Weights of a small transformer language model: 135M tokens.
Each number is 500 + 25 x the weight over its row's rms, rounded and kept within 0 to 999. Layers, rows and columns count from 0. Numbers have three digits each. The size before them is the row's rms in percent of the matrix's.

# k: layer 6 attention key, 192x192, rms 0.0861, rows 40-63, columns 0-191
# q: layer 6 attention query, 192x192, rms 0.0822, rows 41-63, columns 0-191
# v: layer 6 attention value, 192x192, rms 0.0981, rows 32-44, columns 0-191
# o: layer 6 attention output (transposed), 192x192, rms 0.68, rows 32-43, columns 0-191
k40 112:506485476486454460503465485468483476503490446491467502489519506504508491476471479532460501509509486522506488506464503482507497455502535466471561494481471475546547515519492473465525528480488457500507472475455510517462523483466497534543498506464495484503523493508473519492523508522498513545528498500521509518511456508535504515466532522546498459522546460488495489481489493522505497521489511549502528524520549521542497540497506478507540522529504508528500516510486535497531473509509446532503561531496499464526494519451514495499488522523498556474504550498499491538516499507542492488
q41 107:486490476494516487504505497528511515510482500523488503502513520462513491522518549502545460482492472480495454493550481512500536523510527486505515510497523467487530507531427455537511452529489492468506514459487508503511503538519491503485518506466501491461538501508471455494550505507501490529536494472548511485524485487516516501514461465515443481505525506503461493448543540491481561563478455495506465500497475512509480486498468494532481503467533526488497523482470501469470472500510530462498495544504505495465514466492497500573523501465499507505504520500510495496528499526480552469
k41 106:456517508532511483477520520478512507524468499558511467513501532491470496517477532493537512461509519486530482521490469503488516445525534564526548509472534512497539516513522467495516497511522493511536468506494476508547510523533492505509524498538516505481517509457523489518488510514481524533540517451543513510488484495502517516519500468518511548457573498470447463500490511518519548490519500463520513486487461488483509505514455487511484487489526470469515498473459486457522502523494531450489516494460485501503513485489502461531524508512538502495499491476532449521532505541516534483
q42 111:466529500499551456463524512501463466520499511499496502504496514487515487495502527459510456492484518515529508480492439540497477478547479489505467510477505497532477496521497452509519514511488443448534499486499510479531497516544520514474527515491512533515481516493483469486556497498485511496491504541509519503508548524487503503457502502528463542539471496528527540529472479493467485492520463474501515507486503496514467497493530492517545501479506505527515515518478447546483501458500526481508504489468500507488420471496536516522502485531488502539461526478508525444508536465488464454
k42 107:497513551507539492482525511474495483549525454511530545478497506489468491508515503501504474477485480497504506464553475511471508487514494503500472467514489482526454478491482452484482506519491418489506507535487471516475510507548500485510505527497474548512452531472502491502502537535462460537509498522469491504469513480486487484442526470522482536502498499493503503541515483532479501512509477502513493538503467467514432513478515484462514466512488521514516494541436445524487449511489513500557519504480492505467522464511510507517501451514471464502507518498509471493496522536497515476
q43 109:483475516529479494475468536514473457533518476504493502476497496474482477530526517520495455502467505541482513497491497499563483459504453494493520549516487500520495482506502552507455529530490509516498504455500519528520484464503528502522505501521515507491535465466543458471482497465514491490477501504486511467489455446477478503497470516483519516516501472500477491487480493553486448478492498553542500509484447505515512469495499487539529491513528512482515506498505509509508504524460458478481523550492537484529477494490496510492522530532482483521526583473561510517532481492466499536
k43 103:504481498499517461495465497505487451519524491509476498489496467497506508513502470495490462506476496545473505457489465505512515461486478497451472506513467512518505493539487533537439504530474512502515466526456540560532485492507478550500504528479521526499517470480507508479482505527517482497510503516478518455465443462492508511504459505505538514487472464500479458473473508493458468515510497468485517515470497478502486472526517478514488462545501515499501474464500478502507471514437440493486534530527549523528520476481434470519522530501485497492466547489505483511502476464502527495
q44 118:507501484533500504518520484478500489475501574495516506473468543510517477542507521503491517517512459520519468534465513535475496510493522518441456465502500498486525541491533523499487490506504520479539472477473520520476462439517536512461535483497488477515463490499487531483540499530484509519507483500513543486447510487489508503518481522489438513497498471541468484506570483485543472483515475430491463500479504466493463525496474509512522517490482478512497511497511522503509548523526494457492510503516445519542510506514485448503515551510477491489494487529466514488485498468487496483
k44 104:518471496501505505488560476522481531464506523485502484452463466473488504520491498481505492479525489475545474517453518553515467506538517514461446496507461485493525517453512503491499463551521497491488511478470524536464470487520506518489543515504537508491487495469508489481561501525510497547496523491495504507526502495546512475503478476501482550480530511508492475486499481479540470527517515470537464522472471492494469504469469496468498505509485503457482548501539485465506531537492504524483506531501464487476518509540546416459494492505474538481460507505484502510489505524486519512
q45 100:489494536525506536464483492498540464532447457513492489513505480507473448478506497507520540492486474525498505543485495474487508459501525562500438499511488535531528484514524508516525474447485442502532538528513495487503566537468482507447473507477503488505448522511460487512509530523533490480512483495501480509524479491486483487539542496516558487502509474492485484515476512484505517480460462539492490482510522495485527481547467481485483488516522491500487517483486496532514495490489497543457488468480537507493459503507543498542498497507552505469477527502477547514514486520489499527
k45 105:480491487467483510505511439503477496541424446548466485506488496499484464476494443512513522494501477493487473521480475523523505499534504519499494507533542487492492523489564480495515513455451427479519502496492499482467537484456494540484499531506519508502467475475517456487518535493508508487446485462497544507490471477495440453498515475484495474514497519488514483484484515496514529500448481510509470460504513513500505513511503503532517474476513529531494509542469494521497485481468526510483515527497543487490461489497539494524514503507476517495538526524467498435503488488490476517
q46 108:522500496504464496484468488485506504477503550505491506562479520481511469493497516519495505463503496493513526552485527514512533468468519528511523483504446491501450472491458525519492517495502471490503491522489501546497486510547503487537463538483499478515495547522497456512529480483537478545481453489485505521526461479468533522510504513459463526493457536546470470484505514536507525532533502554452482488550493503476442522496470447463483498525511478530521490508533468486506517521499500531482486464484509505508491499515534462470512465511493463485519481517489515517498533475531501474
k46 101:498529516484447486477473463491526496521528511518523515545535536506469457501509484495519504483522520492520504503465495505501507497495517489454530469508477525494475493515520509508540550472493491499511515479475533558520507530523482538504509514478485426499494490522479526532561450462512530526477542470520489524522495496477507459532475497432505499490476474544488533482501489499471527541486524477493497511493497479467484518505520455519489476515514545502487481535465475474481531485500469550491475457471452468518511507510509523475501489493472517519498484458453485507505527467497530480
q47 118:550512496500528482480525503470486500499497500505491510526499451492468539453484488519474502532500505524473506481478516485527514522510546505498466491556506492495457480489494503510485491465504488505486464488470482473480501473449500478512505522444528546509479503464466462512483516508507470468473520533522511470478523488519480522503497486473493509495507488491506505497557498531523510510467496443536494530449510499522459551526487530516451447532536473535466480479486515499479495516502512499516496518498478509485506501565490505542490470474458512439536561508502508494476477499475558488
k47 103:503467499474508504519522505485494450508526508468544521499472462457477509468468508540489488544527524508538510497442485500519509470507535493463480513494495517525460493484469494505479476480490547530507504459505495493494481510436491459483535522498494542485489480508433513475475516506485452499535505538541494483469519519491474522525504505484490525515550491522483516484535496515522507542521462467497500483465515494497473558535495510539487471541530439504460502502546483468487529521512468470475508492548534499480472507507470527522497514473490491461500544496496494503509483509475497517
q48 108:476461545513520488502477519486565491531505454444508500539488515489493508500492544511520472516517471506544501469464534463473529471470495489465490508504515528509498559486504503494489505537471480446508515529496468503514510463493509512474495490512502515518490488544487507477513495536483488556498476486525505525518501509487507505541509526477510504540507472496502489503532501495489541523489515494524506543461496495491448484507504474470506505493464508519534472447553473492466528475509506490491548530528485509479499496504518542462541483522456486560485486507498463535525519568528476486
k48 104:499524564502489474474513543516502524463507503449494453516500514522479504520521520453514462493510520505508518456487535477510516473498488480476494519500511502471520527468553481508483544488462502470495463521473489472495510517446541477492502486509508489524561516535500484488455471505514486525494501513496564515491462447506512520550467515498480502532507463500512495557492462520521476512553518485518501518455517536506446524482497498507483489488472524501514474491508505517503529450496500512503512488511450501469493477501500552478532479514462507539493516509510529531481533518503528545
q49 112:450485545503510507450527503548471548504522532503462455494507466495504504518443499547524464492516499477490491514520526517515489525482481507505512515502539509536516531515474462519511500541498477503509546513482516480511500478521509534548469503479540499507498549488523480499549518491491520504529494521521490506523530513505495528473483500516518511482571474523511485479514518483526464476491488496482496519533514521468509512536513529536483500474504491441488488484512517476495493533495501490514486536488479560550505535499460557499520492503550479470509446531497519452510511504452485469
k49 112:519504522525509522504463495505496527514467511533448471493515413544491511537482489560506496491521524483482427514490495486486502511486515510525516522500519504553477541520480470504494502501470446475509563498489521505515531460531495542521510498551514496494527523485525481528500515517481522536567493564525485488497506537537521497477484486542505499482519489501507499496529479458524530503473529525500503496551554505497491517500527491545481503502493518502475485527508499461532495538500504481512503511500470513513532537482477516485494457473517500495518471509475487505468509513506475454
q50 112:475505519515520441483531491485491486446486477512455474544507507517521511490517499501526500587529498485465495525516531491501522501509529528508492477463473503563498526506444499502494489543518509515503504525513526456525513499575515531460463475498482522500521484533470548475469509502528511528529509483494536504509459500538535509462509541487502487513508535557474510469453501490478511454533489480450456485463549488498532541478510471497502509512510491499519513500515504484520491486472483550512538509499500498481473493497475509466487489511515503491488518474503490491515517505450502500
k50 109:530494531486540477453486524500498481514492480518446485497496490501474526504499444505488492528522478463507508522524496479540501501481517510506558508511499486510484501502478535528523505541475487485504504501501488521526479501540489505479470450562536521503511503537508516520493510487545480512478454482518537514520469491541524497483480522490477480473511555478462472491475536499506494448512533513505501517427561510471562504483540507453507483492510494494516496501490516488496531526483505544529558544495514472516451525478459511430490504486501511496481509479488477499506487494458501491
q51 111:535514516477532518510522482474527498503485483484541463497495520566490493512498525484513492494500477454531529538515507487498523493498525513490504492537510491508521516528517504530476496527491487488521516511523516483529545490501481503536490528503560534481488521518506462469508481487503430562549448476469462498476498502512485529520477488502523487482479528475479536490462510493494469496456469524554497531491505525475491509504452531476461515522445519505529479477514492495462513525520471510493479504520497512505505462502517549572474492503533465484471511532473556520466524480509521480
k51 107:490528491515500507495538504505535472488521452480542456525453521533525454538500487433522573521446513487503527518494498477492519497530539474486504507451541486486495489515552529523471464525493481510480551502522481475526529529482487497482520479513511541494476469530492492455468497490502496528505506472486518521490498512523509521505470499480497456493482538507520540473483461486504530506495477489546502477484512459486510480484483480504509522501511512507503499568504470540501507501494509517514506507489488462460523497466463519501511506525517440507477534518542511480452511468469535511
q52 112:460513492533520521520476482510518485505519493494504492512455439491491522489465500500502538516486457524508472493547494481464433492540464516506543550465542529511470523531505520514527559456525505509518486515518509517509486462520513501486447504525487487469490491471474477478495499523507509549507503473508473476528509539509512546517491518458522551496473538469533487512490504528493518482524514461520503534494516476494454526476475483533511522514547495486471507478487483520508484525462486456490509501499459508538519486477467475496487480503510532497493513502515455457528530537469469516
k52 105:528452501516516530473503493531493518508540500498509466458448500514471525474545545489516534487542499485505448536517446464450498513498472529533498529486500493506468494522538531507495557481493517530485535482486501538516474502516513488508463484493495447486515502501424504487483499535519498523529478523490460503510518478474511543509497491490503512499484500554513476470529470502475473476500494487483516520491494492512504501474476504513508487509502540505469511484496466537539516533508504493481487503551458514531503490491435494529494475456498496514521564503453476482486448510485508531
q53 109:505516482494499484507515496508526519500516522543468526512502505525489492460526493513458535549473510493458498490464509478518481482524518507500529513543511515505484518541529498487487539484510497509471544550439485482490535493490465441467482519490491542484479542518494470488517522484507432490515487516488505523491517529475538534513465515512449509501445468508488479548544513514505495496446522506485493473522491458511519479511522470526454506518508495479487472550524576473517502518504494516536540500516543499473495521507443495477511495529489525514509508519529518510487492473512533504
k53 115:467526545472488514476490491516511530488544485514497473475493554505538465469513522494467472522455504442441532491503491501507516497526487502508485544520464531543473547527501495489513538462508525515522476524470513504483495532470481465483495512470501502425457506524500532521488492514506480500515523513442499502459539515512504511487473503505507520536483469513480501527533489513500482516485496502453486520525494448478544507498502492494463501469473524467484502510488515488487531461494494522534515459531527456480485533530456542528484486516515525519512484504536502509502464472502550499
q54 108:482504511488497520540494531523523554476523483536515514500470535517548495487497568495509517510513495482514538504510511477493498462484491501508485503543509510500477515506498481472497515486488476538522485507554493509498521474518520529496522529532493503450543460505510492486478484537490491452467500538502530481481532453531529476496508530513527517508548522504539508523513501498532515537464499511484511488529513553483470511530495516520487531497550469522478576509470487500506532487484494474464535499530481460502501534447508516478458532522497460492546534527553464477474494497499480511
k54 103:488539501516514474480477520539502476467532502533462496550477497502487494487508516540518566487486495512532521504533506490459512469526476530550480502543507485486517523480526476526508491507484467495514493493493456490490533460458484503495541515500517486524569499501489502493495480514546497470473492499435502554524530486537534506481500484507521509496508524486507502519542532480555499528460488465455573521530533495528493505544484491544528519512512505499461505485520525473464536500506494478514511521531478539517500532495493464463487520506498465510514513543490488519488491536504477487
q55 104:532460496482497489486560487539491488449477513480552557473519500475497522482497507496535497533517468496517509498518521467506445490482521510482464521503491486486508494511472529523518454497483460499475497464501541531490463552520515502521483460506497505500513512488509476536505531490472448456483501454502446514503506513511483522531516465452495511509532463508519503548492510534515501520458510507524513468504517492486510516532547498543483475505450502496513461483533515489522498487491476495464506500462490448495480507420526515493503452467471485488480532499530530495513485521488505518
k55 105:516481475461544496491530509473501478431476504444543531505498566480524511505525512486512496521542496493498499502523534465476485481499522531509482476489463524476470520480483493518503493470505469495466470512522542554497497541565521526537470460505517508535501479501524481495519524543470485485464517475536485466453515523529492509482524486470524518514487463503501514515521512511524529495498483505509503519500476525471509483545545514508462473449458491507519463501507470507529476486512498479469511487545462482520510501464520513516485487478506429483463533515485487471507501489498508524
q56 108:482501460529492505494500537504457532475511517527514534519510499517499525499474538516440452474458489517488492544544501476518516504434484517488487487477536515495499503482506526514495533458467487456493524508490491506479507533465539471489524496458467542483485498507522518514492496540534493472502478493506529482439504526523510487489533515511498500494498515514511499526488530529482465519510519544454529523499494510506479542495517489523497494541443516499470520452477548552477522507505490515503447471461493524497498482526490463548544502474540459466503501482518495546509518506519471512
k56 104:504489462522510539490531519475500507485488491504539497477488557501480504496435476506454507477502513508492531458501523471533497504468446500480500486453520534509484458496514506487497509475463489502485489499517496529516493523507488481481534495488511563481459535507494538506512481544506494510480451484532509481508549495520516463492524520498520505529511509547526493455475494453467450530459538515456492531521472493479519472514530505511489550521531510467521544450502534523481483562516516476486491484507478556477492494529494500483537494518533489534472513526504493495491463479501485522
q57 110:516482478527479493521509434472497456532500508486460522529478517467466520461491525472484509525467491481474494491475469516544483500500475487493494563508461543479512536519498469508480517506474476511504455461496475509495495492475514551483520513557509518484518472510497460494475428522497485485537443497454487462480514529521476468504455496478530466516508472521478491494534512517501496546482517482498499498522542493507536492490462535475504511514473494468514499495480515511515497484507495523491485492511521523494450535484491480541466442479461522484531441500494493501496479505518535508
k57 110:481472468526483495503529512487513470541518539538414521480498479518529482485525525494498512492459507510476482505470467514507514538462489480485515526558490508508518496529519474478490487521486447481520530471482510497477542505468535552522505489497490537496539455511502486498460464535497486501471436501489508497502513517517475484471469494506501459481511496524467501519522534522501511508521509512503516450513500516525509485500460540491546490460510516482518510543494536533477506489487514488509511467474534523499493524476484441519472463518450493496558525492457493540513503482472489529
q58 124:476511522540492543509530505489474503527464524504496504509510477487511458492569531480517519442517459490526508537504518523493486486533504513510499530455505502535490458483514529494515507494491516549511465508529499503479523456488509478512518497500501482546491491514467499493488495486469534525511495488489518525524509536521533509446514483529517514539544484493487495503459472458493535513496488513523530548548515537543519485535480486538527497492484469486482530509513472503522484498480493477569455509479519503500470512536487514524484476459529492502491502520497456554503487584527478497
k58 112:446506517481509543461515502510512504557508538506507537527480490478496462473547503450508490464502497482500484509467511513474469495504527471472474508482493472517518509475517505522498502489492492539510464523508493531454511469511467457492511520533523460508464492530525479466505478490501501488501512480533523510514547554486514519472537444513548508507513464475500490519533452436523522503504486514522478506524523538500483514526490552526497537472504493490481493533498499470499496494466476500505480510516497495466442502562480532484503526505562450481471487515511497506447515497506489522
q59 108:476475534488455497461531522501530494498491484507513546488482499495513500491480486521465487516425523481535495468478503568498484467479526485489494470531522465523498534481485505531471478470532520507491479476481489468502498468487511469510542471497488498521500477508507497498538480480542513500473468477538526514488509531505471515528544502512492488485510479502495475505526434531452500472536494520527490483492514511504539526502501495495489525508578507514523515504447543465499537485478494540524563503492485476504492522499493550533478559477520481523492483513507552503490538480495492530
k59 104:501501479499509504456538498488526535528468479463497495511453491517485513500483490528537500485478514469530487480480508502514480497491501513483464501502451467491529494480517527506434504518499533520504490566484488501529505485470472453522533446501490461528503480546484530457526503484499509501502530498499499516449508474519505481494502498527542483513530474455512509472499485470442459502514504491507515498505531526465545450489561531504478498506536460529493515484474547467526497460496479467558521477490507508452501549518527490491476502507509526492497464501481530511487492470520534538
q60 109:524468525514466516482518448467526487478492474524528534458485452489476526489494503455493529503517484503488482481504550475490508486469475509463569529545539500496501484492506491479496523522480514508501483486480506488474468511490508505497473523469480490525488531487434504499513469493447513469531447500475493527496502472510473537493475487541536481512491503519511442462494487462458511463452521510516476532532478575472506539523495490486499485507505515488527503533469511478511526509477484509468504497512506536490450491454507497456529508504490475490525465474494508453512470499500471511
k60 107:504489517527486497463509469497518477495506475487489501473508471492498510506493547477498473519520503501525469527514520450535479530455509530496510484459531501490473519479457451505483519525484541530496518454488515455477478555496525535471492531501502534499514518500437527483493503505513535473490504496467512549450492506469464500507482483490515478490475483516519470477535437468452515484512506506518478550560526538488466504467517504528521458498468486507495518509466482523500550498509491501469503477512543531466484476485526509503528558537505456500541500502497521484504461509493490497
q61 102:452499518506473536471537453470473532507519488516502500508466518486553474493511482530496480471505492509486507505495497506517490523486563498451545486522479495480489548457504496489458482502514507527518492473495500548465504546540488533481493520535506462452465480463483478513459501519482501494480506554501494515526526496453491488533542515491472492485496483484470497531534532519528529481496465506476469520445501483520477502528523480473521472522484505495459497519511509515485495428483460468503516490532496537528487492509475516517532513511522471511485457525483538493504516503509460556
k61 113:518469529556462542509510473515477491462490519474503467517500486492556527534516477511511483478465522449467521439491491509526475474505505503508506522533492480493443509479533515542498493491522548508450492495495455529493468523495482523478469504498498492479445511466447487486451534466488528496446528503475483509490530477485525500524511519483492488503487466495472468520525512510495504498518440476536495526487502483507504471537494482487472514462469470486478513528523486505446503428499502452524529495506473558504478512508518493499505477487528495528478477487478533495501499478507494492
q62 107:488495538497527507514495528565493477475498487513499538495488466491512462536514512467495515474509439497544474521525545518474490519474471516461550504511470506536507519566534489452481538516486533483558480506490501526500511521518468550511498467441493522479490485513466488521518493516497540481502466475481514502517495518517498522472473493521506496531502491490479501468469553546481475520485496492475518511506539544483479466504492508451493513463482526474529498460508480532502510477503502519507505526521519495525504491488483503572499557504522537482508521497522461513492537499524519522
k62 104:549501534500511497496492513517487448498463451522488464500492482514475474533494516499466487493480457515542469508508498486528484481438509506472547503500451509476474477539521512452483504495465491517521522470490492477513516479499459523520496482477514533501530496503531475479506532493520515520469515503477524514479509504528445543520469471497469499502483504519466479502466518542515504503476542497525489444506492535472474490490502523534488508470502528450517454470523515476474488487513532506513493505542499469514506460530535486549481482515509557485545511509531551532496524466534497538
q63 118:509482493482517525467483471464541516524530502523510545525493501485464470480494522551496498575499512514497501519496473460520517544486526465486480542493517480480500517475537478478462476485534480518525494475465529590536500517527516481486512493525526518493516488494550543510541492481483471525464550523505546518488511506506500506484492496486491554512499485486538489485494437506506500507469513465485476488516572517510475518512538481532496501536510521511481472453469495500526507524511513539474493488522505508492480469483508509532508536494471523486492474538487508522487470491478523509
k63 109:530469468508481500489500491481523463527542507560485521503517504469462499518489520506517535531514504507487535501504530504511476517495522465500510510527511499508463546494559512483486518468541505497510488513470496514523505511503512479557518452501540498536497501457527537465551496457480511490467489467490521534521498462489510531459521485516495497491474535497506457444520466488462470481511473509514521522538493539542519535522507472511498495497465552473499495477457523507523524539516507507486506520520488544504509508499538495445517509474437473493449497501482503528482462467496517494
v32 102:494495480434501490472492501541488491471489493519530498458458477487490529515533561497490539517492517466546481503507502520496452529501490510500513467498534520550498554465477515520438492477507505498491507506524483483509497463472455497509531529501490542508486488512499479499460496502500525517534541462465493499504480507518515503499534488507523527532450520507504517483495487537489515492535511546507488510501483447472518525514503508515478502518457489476486531535510439537554464505512517569525531540502493530482531514479481503501501468506488453507504484493495519506522541489536469542
o32 104:522506494524509517523512494484469497507525492449471495499501496500461485494490453530517478453523475494473518478491474472527500472493538502482432492532429480459495471516498478501557559503473574531523474488519512484463502502504496503495479505540516509469545507467501493520555483494507500519501500464504495503485520421479494510518460531492508472515533503458508493511489506501502476503518475491493526491543498530505491530497496528517528503500483478524547484459497508475445496549491469482451491487514503495492485457497521541530531517495537518489518485492511503497494467520461491453
v33 105:488513494463495541491483470493531493526483472480540501493448475530491496515513485518517512499528525470504564500516512518513528513476505473483487509524500527541500517489544512492536525506508531513516473507490526564511508530479477493516474494523516495500474501495480470528482522454509511490566490474477543459472499539496519478530467522527530490488445527499509552507479514498488500507441551485483500534495500535514498509507513524517465521504476495523451497512505467522518524536496464499553450510524486507528492480497512515472479439493532488528492485556475452482508466490499497549
o33 101:470502563555534490474516505500473508500517477502473474564497494474475496497509526479468498490503522529510466487477519472456487464518503502511482527530443528485502504496455514517476500477436521507497490528506469458488470476501495498509506506495548486532503504511525503517512508494526529471458521453519477489545508462477526468488490503429516544516542473463555495484498510442515512503535487529494500492458507490495493492490509518515518471479517509479516479471478502476469475472499538504507498491460500496451517514553513473500541505503488490485486493461498535516496489481497570474
v34 104:464478509473511473509485485508467512525535461472498533482536496464488490493438500506506523489456500503465530485498525502486539466493492483493488561516507503485537539487482496519474502490456498502521487426532495506496482466485545526525506498517492491500493491501508517508492548460458485473479539471469474491494520546515525526524482526512511510466551563464453489476486490466506519485474528472505498498493472454474477526504495477523463499491527506502499486519466502527460475487573467511502512446492489496505470481499487483481476493525517493445525480478512474516535515471529470516
o34 103:501519477558517564503496496518546482499498543565479477519501533541497464500526493491470517528505478537482492499489437548503481472512533505490485480484515463490481459493514543504485472488558504529525506511472507449476506547506447469517500504489495490484537514505488524502540498473517494522520569512497511471504491489485508443510509486510493540521450501491474497533479490507554488477482476540501521496476517514528499518520487506454459499518504506513506505511497499464531541503461500486527536494451522531490516500530532498479492536525500554527495518499502519536518509487496494494
v35 103:508496487492524471520465448511481457518476517482468505497498508530497520520488480516526553469534498455503504518490542503477548480492503500518434537543477449499494512498510464497454513545542495514424566509478445459478509492487540488501486490465475547493492511485487490503548504516493472520485489485508498503511469518495499537481490499494506536484508457495475479470516498503486530446479522532465499482487485521487507511544517488501493511508448481520494512495524526483449467510495510471426496527492501527479500490520501502525484480497524518546496465510503538503518499484520518515
o35 100:493474535507473582492510538550478510455502501535513524495516503495525494486558489501508488510506531507526484481500495503549468513493567525512528489497500495485526505473488528515480508506513519504546494500564517559505506495503471524504483482498497462526477484484520517486495514526487499461535464536506479475504530517498534466530533482528527485485530503527513463538483445496514451496536457492521487465542487470523514484496524526493490490477545518495532467513449476491513547499528490503535510504503466481492490464454483521487495527468504482490465500522556528491493528524501495506
v36 099:488531516469475528511453505452505511493527505485467457496530518465535483511522530536511510541506500498523547505514489443516464528507531523513505467497511523498512501457487463483478499557460509480501507477498519475552502536524462510501515533509456521548474479460487489502489460488517524486543522518517467556486488505513493523506526476470459532552527506494523466499518463529512510484485480490466492504528468486480507439516505553484517511489505503507494486488524503498502492512461535494495461504486509469499535503520454522505521566535468477539499512474533492503491466504485494512
o36 106:504506544473497420500524528485519496512456479509524559495521463480512485463461479506548515491556499454475434503528503519478538498515524475532527498498491529488469523491545499514485524468515512520515518493506486487468524441484481449493485479475517523496477494556533471491535510534449485492479491475489541482513515479488508510492473509552505466476472523516480517512487535497481513495542505471521493520501493477530439508467539467450502513467522493502475496532476518475506525532533462491475516491487489495537543513485514495512477496474509499489510490504505494484508517471508490484
v37 113:540471491499512528538515517550506533499461477509481495515522477448518487497479515489499500508532520486506490492498477504467550503512511545537479493479514503487491500508488534441462474485470472518475520527444516543489480518513479490444511505517526490508509479487496495477530549533481503547508461514442512550513504506493494488510472500472499459541510474520510505501534492487513539535495541539517501447506514491490483474446539476466466510530532520482529513487525479514549461499521512527527502511533483454499515489493500492497535496514494501532451495450496500555490484526490470510
o37 110:467517483532503443449502531469486478502514537475497471483504481514511483483476495489456521474490435449515498508510504474523470482475492475509526505523509515503523540475549476507533491529511466478512513496525523442510527468509501518515528547500482526482494508515502505535492504493508523506475531498526490506473517489484532482474493513517468539465513505480470487468479513511463471512517503477479485550481501503524498526524484510545532508485507503477528487494507511523467534497487496445483545490462479543531485477505461502520446491490555511481487525548509478434538540509501550473
v38 104:475502480522520510460494463482500453480500499499482490551503502540498511501523468501467465534494473507474518520500540526476484440477497506480512523489539528491530529530493526474513551480526486470505482494444512515497481485508506545506506498450476511530509493485497492483463465550513506555525510543481491511510469534473504456503516448473503491528508497496494490450535472477483513547479485520511478524513509492547454478520476528523463503496503495451489508505515509498512514468517491517504538517472523537540484546507496541490474546482521494472482518477477445481523559497497487515
o38 102:516506515473510477527512481514485503494473506531516517528472523474510485512484566507559495483512507540499501482517463512520470558523441500542512464517517500475521497490515495489483488482503475505504522494520494533529499575511469510496503527517505477494489482461507487536507504452489495476507468497518479510484527501511531504474525541481463513483473499503448491527523519483498489480559498498467532498515503530463537539494554500483526547489463485499494523520460492517497493497501496479474461493483506448465514434497491449504503445503477559483506495495455517524544462493480490495
v39 101:501499453443489543534505493538521500495486475516485490560537487541499563481522482498539534519479514481519505495528461470518485461500499480468511505489538498453464510499469513489491545505525478471514460512490478477494503524488531472495487536488524493462506462494482517472508505532496497489508501484461509504532477502509479514464528501495522478526518504480479511495462487489515524460499535488477515424515514494484518491526529509475455520523509449526497466438512497487522481493441476502460511495484469486494481499490498486475504465441485488516469474504470480427506486475518487480
o39 105:485501528524544481479517511511493522521509486506530480481527538492490471519481512518484512464545504500463538518489518493499515540511517545471489490515507515545503502506559513516513458524492504498501504476512503553536480465522479547465498507520504494516523497522505484501475517493524474576479485489528497486461514495475524514543480487529516485488454510512484499504486482457492476491536443523543530527476465524473518472492504513519577518491520498478526529507530500527513519505527527527521525529463493495489489474504498561481514535518508528496470489510539564546486508519476554482
v40 099:492539519538469484496528472508508501508506555495499461455469471485475522525496507498473461499490488449492506486488471521513510535537448417515504520480487476446504538502498499537496566499501508506465501547501462506518499503487495491489535507546494552530523542480466486496542524495478522511527485513476512480525502495527519508508498511501469509528509490478503529521484487495496493448478505482542442502489514540487521470506501493521468457549522484501510503520506526510521465483521495465463484553505526485544536502517464495516478503501526494511481508471548507459547496516511496503
o40 099:537478452463481470512487508500474470464443459527458491508500488533509510467536517466498504502520513481479492505500532466518490473526550523507497492503509491509472478489468520457519489527476482512518474529519493516481538531523500486482490518466489482494511457519509512530516531537503477460503462505448474514504519480478487538482489539474549531497475484535520490481527495527507503538501475531427461530499513519458509545508498491526545483487475529522470517503500503497456546494494452497539497496482443499496476529451548514510546501475489495518461529506493509507489505472503501506
v41 111:540515492525476448464463485492476521504486452498474523531521492479473496512542498489514507456534460506488486554470498540476491495505492479465498500526491477486483447512503502487494465575515489489472542471493493480507505523497494478503549451503504490495505484477522484467512497502551534493468484494477506512518514474509498518498506518499475509473506509537533528470508521461489525516450512477503504570497429508559503474516529484485526491507494519549473461530545538504522517492442499480514520496457488505497508496478451539510504497490493484492484530478529474492502457492519511499
o41 114:492464556477520500512510516541522498506510513513491465506496497496505473501460559503521552515470521480500482449506503503516483447490487483524483471492511508518526496519489487524516522479478409503506531527521542534524509481498490542501462512500496500542463518486473517549488498538454483509517492495502514490503497499506475486458512453471528525529503528525476497495520514552520488493464502501520489483508520503471467485515507537515462518488486485469506542493478473479476474525549505549487501485562506504522466548460494516501496506534506499475516498482430468520450522478507501490
v42 108:531457554515452534470496505489493474492497510494494526536547457503512448533523518538516492468493507523504513455502494512477463508477514537468474514496504463469539528443470470524558473522474518554548472503493475494494498515496495486513499543483483494516535518502487512492504469454493446523488512475478500507519535532510498563530510499475487485501495469539490540489442523475504498495465482512514516475490500464507523483470471467493483489519462500460475501486513519468506509496512492527497522479500526493491544510499529483543481484493505476519512547546554504489518495501519501518
o42 107:498523473474531536518500504524521536504507512465470479491474539488483481487469490498518484549506507521511493538481516493512523500506544444501510496522472529486475486487553550508496515505513480472482524500530526489494513508518488526490538494529530479452505474512482511483502512539546510494437462470476501485533518474491474473482507512538522511485465502541509474512560500506519500516497523454529523519508472514560462543488476523517482459488514499512494491482530471494481509520522514503524523504523488518514461462491494473419513508480457549515487469465491466490511449489539502472
v43 095:431479534505519471503522470500468469517533477508494481526497536493504485542474547461490446492491494506516451475522480529527434528510496506522491497494476456513502520495501483482504474460505501500526519536463493517505513525462464499543483518495516499467510452455480521515484484475512539532476444524481541506491497541502520469492479510516511575499490506471516505446495468502502516550541512518453481525502494469505542507494515484523489520526479466512510551530531526510499472499486483491452511499504471455531521470509531494499487486486490502480494501511458517497489467486490494492
o43 090:500497494508457533487527510498508510477482491462538509498460471522447537490551544505488517498470486512480514549467520482491484476509517531492496464520507521521522468470441510546515485516496479481494461527514496532540488496527523498464491477525460535459469501510521473505546470503532485458518496464515525502483540469498494526512498503500506469511510528477439480534503561493471475460480568550547487467505509513488453498515504510477522503469525514490473478491486552505476479539510508477517527494483511520490476492460488452541507502496523491488493487507493485490517474480518472499
v44 098:500506497503444502504490505482531514488516520503500513487514494531454510492568494464497504516473462447501518437533512474467495492484475474531458471510481504519517459493485532514512506509508503479512525483440489462492495501500517487528483496488442466481516505470490498486488537497485514514508484485478517494516493483508453535476538467493516497492437507579488431483512538488521509507500465505533459515506521501499492536467502498495495502492526543488526504533500528476484469509499457521495505481449427504498513470471512520508499468468494529524542505483490464505469509537473483478